Part of a small language model's weights: 9 heads of 64, 11666 steps.
Each number is 500 + 40 x the weight over the matrix's rms, rounded and kept within 0 to 999. Layers, rows and columns count from 0. Numbers have three digits each.

# v: layer 10 attention value, 576x576, rms 0.0617, rows 332-373, columns 504-575
# o: layer 10 attention output (transposed), 576x576, rms 0.0465, rows 332-373, columns 504-575
v332:525490501480533498492527516528468566485464512576466499456485491451512455533487488443514481508530491557448492501503525548540514488479508601545556452552479442532503419518528510520499455495494472526513570444509479489474
o332:481491467539423532526502452473525410493508481517488516486530512471526508465552494519485520466476521470477556547522478470486481507514436438495442474492546520450525493461503505528560564462575559429411406579521520523567
v333:499525451556502494527533448509451486521515481446473568482479536542491487534535484487563527497488512505527496464539530479477426508457491413481525561447492551524474532532511568466506459461561512510563449536510471465541
o333:543523521451515532462532534507534532456526545525517516538524487477527510519527514543474496479522479543497488480524487467471524468463541470522526468503529504433485474492567497589440579589528479578390539516498482528388
v334:485526425525542496546479468439423499523537550526495476503525478428498511416484437420508439424493463501477525486444526458463516536523440526514480467467530508513501513522475479453482472486488455431519529535508512589517
o334:567541581475451466489508539551525540515492436537540515465445515541493511530505507520429458440448523462511376430498498514507546477474488471558466492563534543459598505538560545584564500448461550495455469479517568385554
v335:494531496520524490499513491477532510460484506584453493383509489471482490497529468429526518524515446453503445576458502497500560561496504547541456575494420494557490512500504450531517606562469545485526539579469516468541
o335:463533534450430478439546494471466523572457454453539529587450538543584543501491491536451502446460480579499548407507534472546442510497599437442501447545590550492418438474496500440473422492449512448469438476495522499510
v336:500482550578476493452512447523522468521478487506463479491494489544539480438517478542476540499526479505525488516547408541500509481584504507440527469547520412472520489556515475502503475515539518476499493526450521514529
o336:539482484434532560586486469529482492518501573464457572459498604500485536485474510488508475485522449475497554446444541405433525483485523475575484492415507565480489540465398509413435480525381488493499503459514502466554
v337:468456550469528530503551470522516540497537518485447445548482436523479473512513543564548550529485542407560584464468562456524539462559544497454479481561527499537589479468496521523510503451507445461458473610459592495395
o337:554500508504506452533437507454478468516506545520433487487463483594486485490464411471450462450488458611462509474453435539422472503441502441538543543505501502494384536586442432505526464566465648448494505470511479537525
v338:467488566522551497525493496554525516489515476513511515508457452509465487524520465495454504539490457538451527515525480473542477471536504528518489518528548534561490515456560533555483547486549528510603484478482495475549
o338:534527503545383470500495458420468478429427488576510560428407565463514465494460512513592532513537491503476482453561514470482538570486517496537505436485490552480471488523393474475483467511473487450448514484471557530553
v339:569476555521500540492547479503537435546510568480487459511468499538515486473466525546441549483594497443514539502459530421481521519493546454449466496450539427442470511491472440487490548519451481476431495525379493524541
o339:470476458475493431463385562558457558464524556492587530512551569549530452604491470551542412506501512475501445475553457547444447430559424553529524568516452534462530533496605539524487474518479467511505433474631511548431
v340:542569517541486516536446412469477469503547509512439583520491525537490551522506514542535560526479468500518537489502474529503476520525501501450528438551481484425576533466445457488494509488477517567602507573487533449518
o340:421500477517464575469513585543532542492488453507574438477445393477456476517476572469550438515551546490493498502510457551469500408514436468474475558492520470529472436479587469509503439524557481386373527456484491537515
v341:535480463501473555468482453497450553560523459520501496496440499573462504536518505525510459521546531518495523516568515546468504490477535518449506455500518443510547518450529629515430508493414477464533521539482492522499
o341:452479452538483480509457478499457457467528486526491571595528467371485509547526477519452534507480575517518531472449485478476523479500506476527470526518512505463417450539477382438492477441472521550514489469527555545450
v342:532411536476501550497510556497489501490502558500508569475562556502466510504386454472487494515495531483519468458471467565506508511536613522487526487489512537514508529561458556510570546519531515449422497469507442478537
o342:463567353534522516427508432478564494531479533546468490537520493524486456483641439519569480475523513520490539569476551447576542543467526412558449493545483439624484457505586508483487461453463518511530446447520483455483
v343:447441478514455527464471407396455496509510479525499527565544478531504522473493475538516446485554480474522506500536497458475494493484504458567482444507580479487463499526458515451521494523490517540464514486537473430543
o343:526583510520539470504500532578519526496511482488604485472450554470485492528420543509503570490431523460366545467471526550439541586516436500428544508543428499568520538399544528451567463381446482508421492555545595576466
v344:498524518515527436406564494577574437494465529543487483531529484535456483520421529447502554526547556459441522437474473565450568440433570604495546550500482477514477532490530420556493433544502463453545531400604548514469
o344:520417496502476516625439532507466558497500442498374535442468498452408561501602550532548484509536454456517512570586483524528485539513484387506489435592523439419508463465448586488495510462486502586532416490392402459508
v345:586509531484464529492544523521463478544485511499499493487487488455543520529450471474474503543524565570432495483548454488478440453477620487473500509481463388487459523458552531546531489498539453466510470477558579478515
o345:461504443506459418560442498528505539462545467442494621494513457517529432454601495549493527507470412524600436513446504536538395502497452472548492438486465598455487513571458475526499569521458598571518606516427472581500
v346:515419558420525517432464493532503487503558533489559561522495455532535489538499542555498522515478560448448483449495467503551539550505520518500544538506541389489473487529502534504484503515505501491486561549473540537421
o346:511550527500512465509490439541478538512425546494473417482480500502454468520481476549551522436460496473477529534499457429406527485509402487514460478456483501419552494463523513397515522431577535520525502409528481478523
v347:486566485497499517484520514463544511566508498488500523576554528500518451505508432507483483492471567563532504515554473569481542493537441525557493519462517464510544477508550557522530524482435534527503426537491393538473
o347:470492535545471480496479466523534423427596494496471502440471553464530503513515503452532493465529429432526527435417559506487447493435598560481443529463466485474441534557474537516461555508454481500513487482483578499481
v348:515518467499467468543497523539566480515520546386488596452451543505425461498565541484510537490589542560564578520479536552492532495500433523498512482503477498492545553546534468505451437492499472531551461489500525504513
o348:495458566548593467434475510431484436522438453564425435504563459384538459498515476549517412583532525436446518486564462498396495462450598481546489576533476486479454542528506511552540546531522493497456512480532500523553
v349:522457516476488533518467473422515477473480493467470454482488459528506438515476517555444476433527568531484542524453561485425459468433519498468460444488494502482473460562408448378484494473439464507470525518499490395559
o349:506435523502605477483478514517532512504552549501486581546507534514624552514500414447541478524489462538509434458500460489565483431482438489577542477529514438593439515452572532590491571466534530439533539439489526653427
v350:524470514553532504538415506512591469526495465507556526463500493574503431538510438493507470479495454491457508512534457515532501482568472440501554440523548479458541436515548544463484472512495499557441453495480515493522
o350:488499531500481508505562482507425540488433532526418468500540570514504564433577514460467514518493504572533544482432596500458539516533526546516423550531463444545472548462505478546453538537538467528573457528556474497522
v351:507487470444444481442522556536480471468438462565595501518438407510493511520542536556483511456530572473494529504510470511544506519444485512454507488458528447498425501493492463496524437501468492502512473533510493493481
o351:458487515536487520522497479507526558504491542461539530510587554471446541455435493520510449482510448454555502455456472573480457430507522502528457578531485535482588586493466543484442529483572524578500499479424565516465
v352:472536456520528503534483503444485501538497528501529494478497500538510482459476439518443539524565567505521504523485508437476470455527489519525491516473478487457483490555514578455426496557470465532590488524521447543471
o352:553475568520419526487567467569514451462477553458434487474560544466466538493567626446567476531480406525544555467552442541480469542529519475514513499553517480527543509479439512504526509516465515457482535514407627440514
v353:512486478496491538509588454508443480487592475498534479472433550467426520478487451490476529481517560404543462552514492480398500457474546496506494497537461489510529550458517493474497461498473422429502480508556523461526
o353:515452533535534476542423441472488535553477593522443571538498436559611536587531483509498465482494474603520487430542579416555496495512413519506511463444554491546423527508458437565489439458480514531497484471503493517432
v354:488482529475500449461477550554487497562544515538507555504532478479502510519544550438503483537502549486488561526484519485530488545534471476584534531552454605491485480456462493509495563528565534490452518552503498472536
o354:505538482538552560494532495388504608468524594544450506566481596482550494475440523451475466509472503523485541488471526550493498420407492511505445476493546475530493493570474459454492472462400542533511527401508587606487
v355:473430516507541555488582456501494512503531505524559491453512451552547405508519523580404463476552518435515524509510504481437580470517452521427495422454521538504521503472493539479509500499451515522488572502528516504466
o355:563488428504484431447452476499522486491484491498478483597457522550441487486426469434538507500492532519504519463519529474488462501465591400589510507518545470480509490604518484557509447466489486506444414515495458458505
v356:549502492514513483533497531587460446520556434513490436561498450498529572539516524444520514480620608577497511498540433502510450466499502517558479445432466395447522532461532502568409477468488458564544569511470536523460
o356:462533559487494438537511498448521580434507537441513471582464553488452445480448447547445546509464378412496512512473509513400600523522486455486519547508523507582503497595510537424490516536507467470551447480479484531453
v357:453492448573497495559433431550479540524449472564510451518528486557487477503519509444519489530438486516515447465485518438516476466531460438505486485500579473499510541518466477502600547486472523480463502516501491545504
o357:532587501409581501481521515477494500530603492492488542450483534404550576479498548556534568575467419500551534536437506555516512484439491521484558575562454478474459531416516487518468538518521507517439401507610425469543
v358:546514483541476529403544472456480495542421462520528582469489428473447484491495499492462520520574495515482509613522439458497492452493526460479553463420522468467471494439539535510496436480524447508509526513519517591502
o358:464458477468537537575419547497497518456478562519499491549489517548493536520567503496522531496432522491439510415536563495428472583474479535527460457555442492525519489528444444532471508489452498487503501420487527355501
v359:528424501516453498436483487537574503497475495460498472506525534534513531486460447492540514493441451495479438513489441537512531503528533485491494513504506460487551495452529492483508504519508499470497448470570473527562
o359:431494562561516580496515429527404484518480427428439517528453555525464520499499581505484462500542544514477551483552527466473476545570411530478536451496548499493472550506460514502425504501444571519547489502473522558498
v360:544526491471440515523526494466483531455448530530542510466550536438493472534525525584491559490519535540564451530529554494521513517509489389441484577484492553430477409502534493427511506519538534504486520569552458437501
o360:500451535449506442509433481485508422498482414495478436502480442603555553522432513420567463534506472509517511420512443541531455454495498637526484453479525435498516572445494511552515533442519469485524530486376513485474
v361:483480512477483534457516515462478498517488471489498509475504493494449441521521523540448475520477525506514467522575564445415512476487405465490537534396545449481515444581456560457467465544498491603561509511489457438550
o361:549509524505519470496488460507405450619576477490520537506470541484503536530514548527558531473540535494529530492429461557573463515513530478524482458487569623548506497449523444514462546432481489531354474433493534578513
v362:455464484542472468468484473491427457533507468453486521522478545496482471505494520447503455540409449517486507538444486513549528541515535513539473508473519589538516476555536458442540435522513484529479456502474392515493
o362:573465507526545484537546482514521488430578477516541453505492470557526488423477558468475580456551510520499523445573519480499516505445465474457509494515480463527478492419530574513490523550456448390560569426592503441509
v363:520483496496513579508494497458548489493471524541558493490526510508541436482510484479522447442460515436514395482518521521466511460471445511408463491550478535504463518499531486421503451506473560417454425476466532491491
o363:397478507508547492408406516538507534499574466448466470520544486499525560517477495559518594554480448517494569564468483506528474495569485429594519533519511510444548529544489454548504532479509535606466500542561451562491
v364:485527518510456475485423448497466486522464502533488544478582484520474515505577493467565500543575489467516509575527449485562577446447467504576474555529464458499498511537466492526555489454547464486538496502514543510517
o364:482493539543480494519616530558457478487532486530480479539496500494541441507439563513455586492499461573459430511478558492451458520596515436458598442509463569467549503540532520495451533495505520565478482559554482499537
v365:560545495533506496579546531571468504490488449474453496436496547551524569548480508511485460483480509494452517474500534546500436440487467511488465457366501448529503482568546473496600460445475491543553504479505575480532
o365:520479524415465496400383457446571481430546539509491470581460419464513515501548496473461599404516454599423533503484521535438511431533560485488538456558398471466448603521438523537373527493546465579522486562465532507479
v366:459461505509514520402468514507542495493529484515490511490502457429468502421475512493490550480490534521473468545500467507524478530531426504478477505490500518482487472496526491519557511515466473550484512493555488478526
o366:514493486506501496600525456525471598538454515534497472453529514533485523523419485448513463497497413359506528501504560489455526494407589411486451483482535520564485516380494500572498450563531505471512497496549466526505
v367:520571478514508510534468536459466490472510511484492457449468549498519480487531468467488494485454477546463446500460568504466516535454515512586534474552465431461520500570536545463496478489474557535481487509507522564534
o367:517458463452449614452511477452516568516516479586445515514560488505460442555429472556472464547448491520536540513494430461466471420602540466504424580428429499513521451469507474467483529574523552478544528503564484470501
v368:494496485483462406473495490542531553529472521500538461532496517441543480441446541515503467534526506500488540452439456486557538473542520457536543507566575525485548467519515454509517492494564517496443448473535423464457
o368:610513451549501533492469496447521470500590422446446462438499481512402482463491499498577496476536466556494450520526623515463493546548513509445515463514516426496469439491517543549657616479455433479484522551491524530560
v369:460518565500581470522440502432527504471532410533542475480446493478507520477487506477450477487448492441479545468494517489476429527512558576510466500524440497513470498505544432443532552535491544500534500526501553505458
o369:518449519523426392574540518606511510515484584536525560449523475518453510485475492558473532507519497616530451503510452494520546509501484494552500552573566505545500531521462560549502527442445483509531484531564519451457
v370:505547530523563554490513525505520544483491457505540487479500476508502415469489517532461417504449508511482534451523494516501482488537508541529512536515511495505453512498570436500462457442441531464462534481541516521524
o370:417389556573533502436445488422463520524475501455456512544514477456529495512537497423487595487468505523518486537536524493426548491370536484422530417502470496497541486482431545490409401572506568482544532468428492424426
v371:540440481467435523483507600514499467549511536497418523431463479511404462546512509505444508522533518559536507560463532467453473514469444481542529521464490486509410543487562543588489410435494489535536513458582415578486
o371:416472534515510515525456445449492524523562515465474517503534497457522486483505446478493526493412454491451450477488575537599529509497531508441524473466499453524618496490373530520445603546504548466593530505487489463488
v372:479542491470520444536513543556534502493527516542535535496492530473463557494490478534487470533544546481557516543526510487498505584411539528493535547518496499484513541477472487574439593479531481476434417459519457487505
o372:510520472499471532462472446454523526513463455478574519475517489571535457417458475515479522514478499562489470464528477519526503466550501518475466462510478469528434492553545453465540477557604501512543491436496524492528
v373:509479499508543409471559561523534477478601566596504487503513461537488488459482529484496544489483504489470534487473525460520466486479532527475541487566467556535531498480520410515505513469543401462555478465463571489526
o373:530482428493497553606493513583520539486439480447499483538512526489451473579546493515490427566530502492537506521479427503390494485516455530503416536456538516506468419491536397467391411535509526525502509501552444509421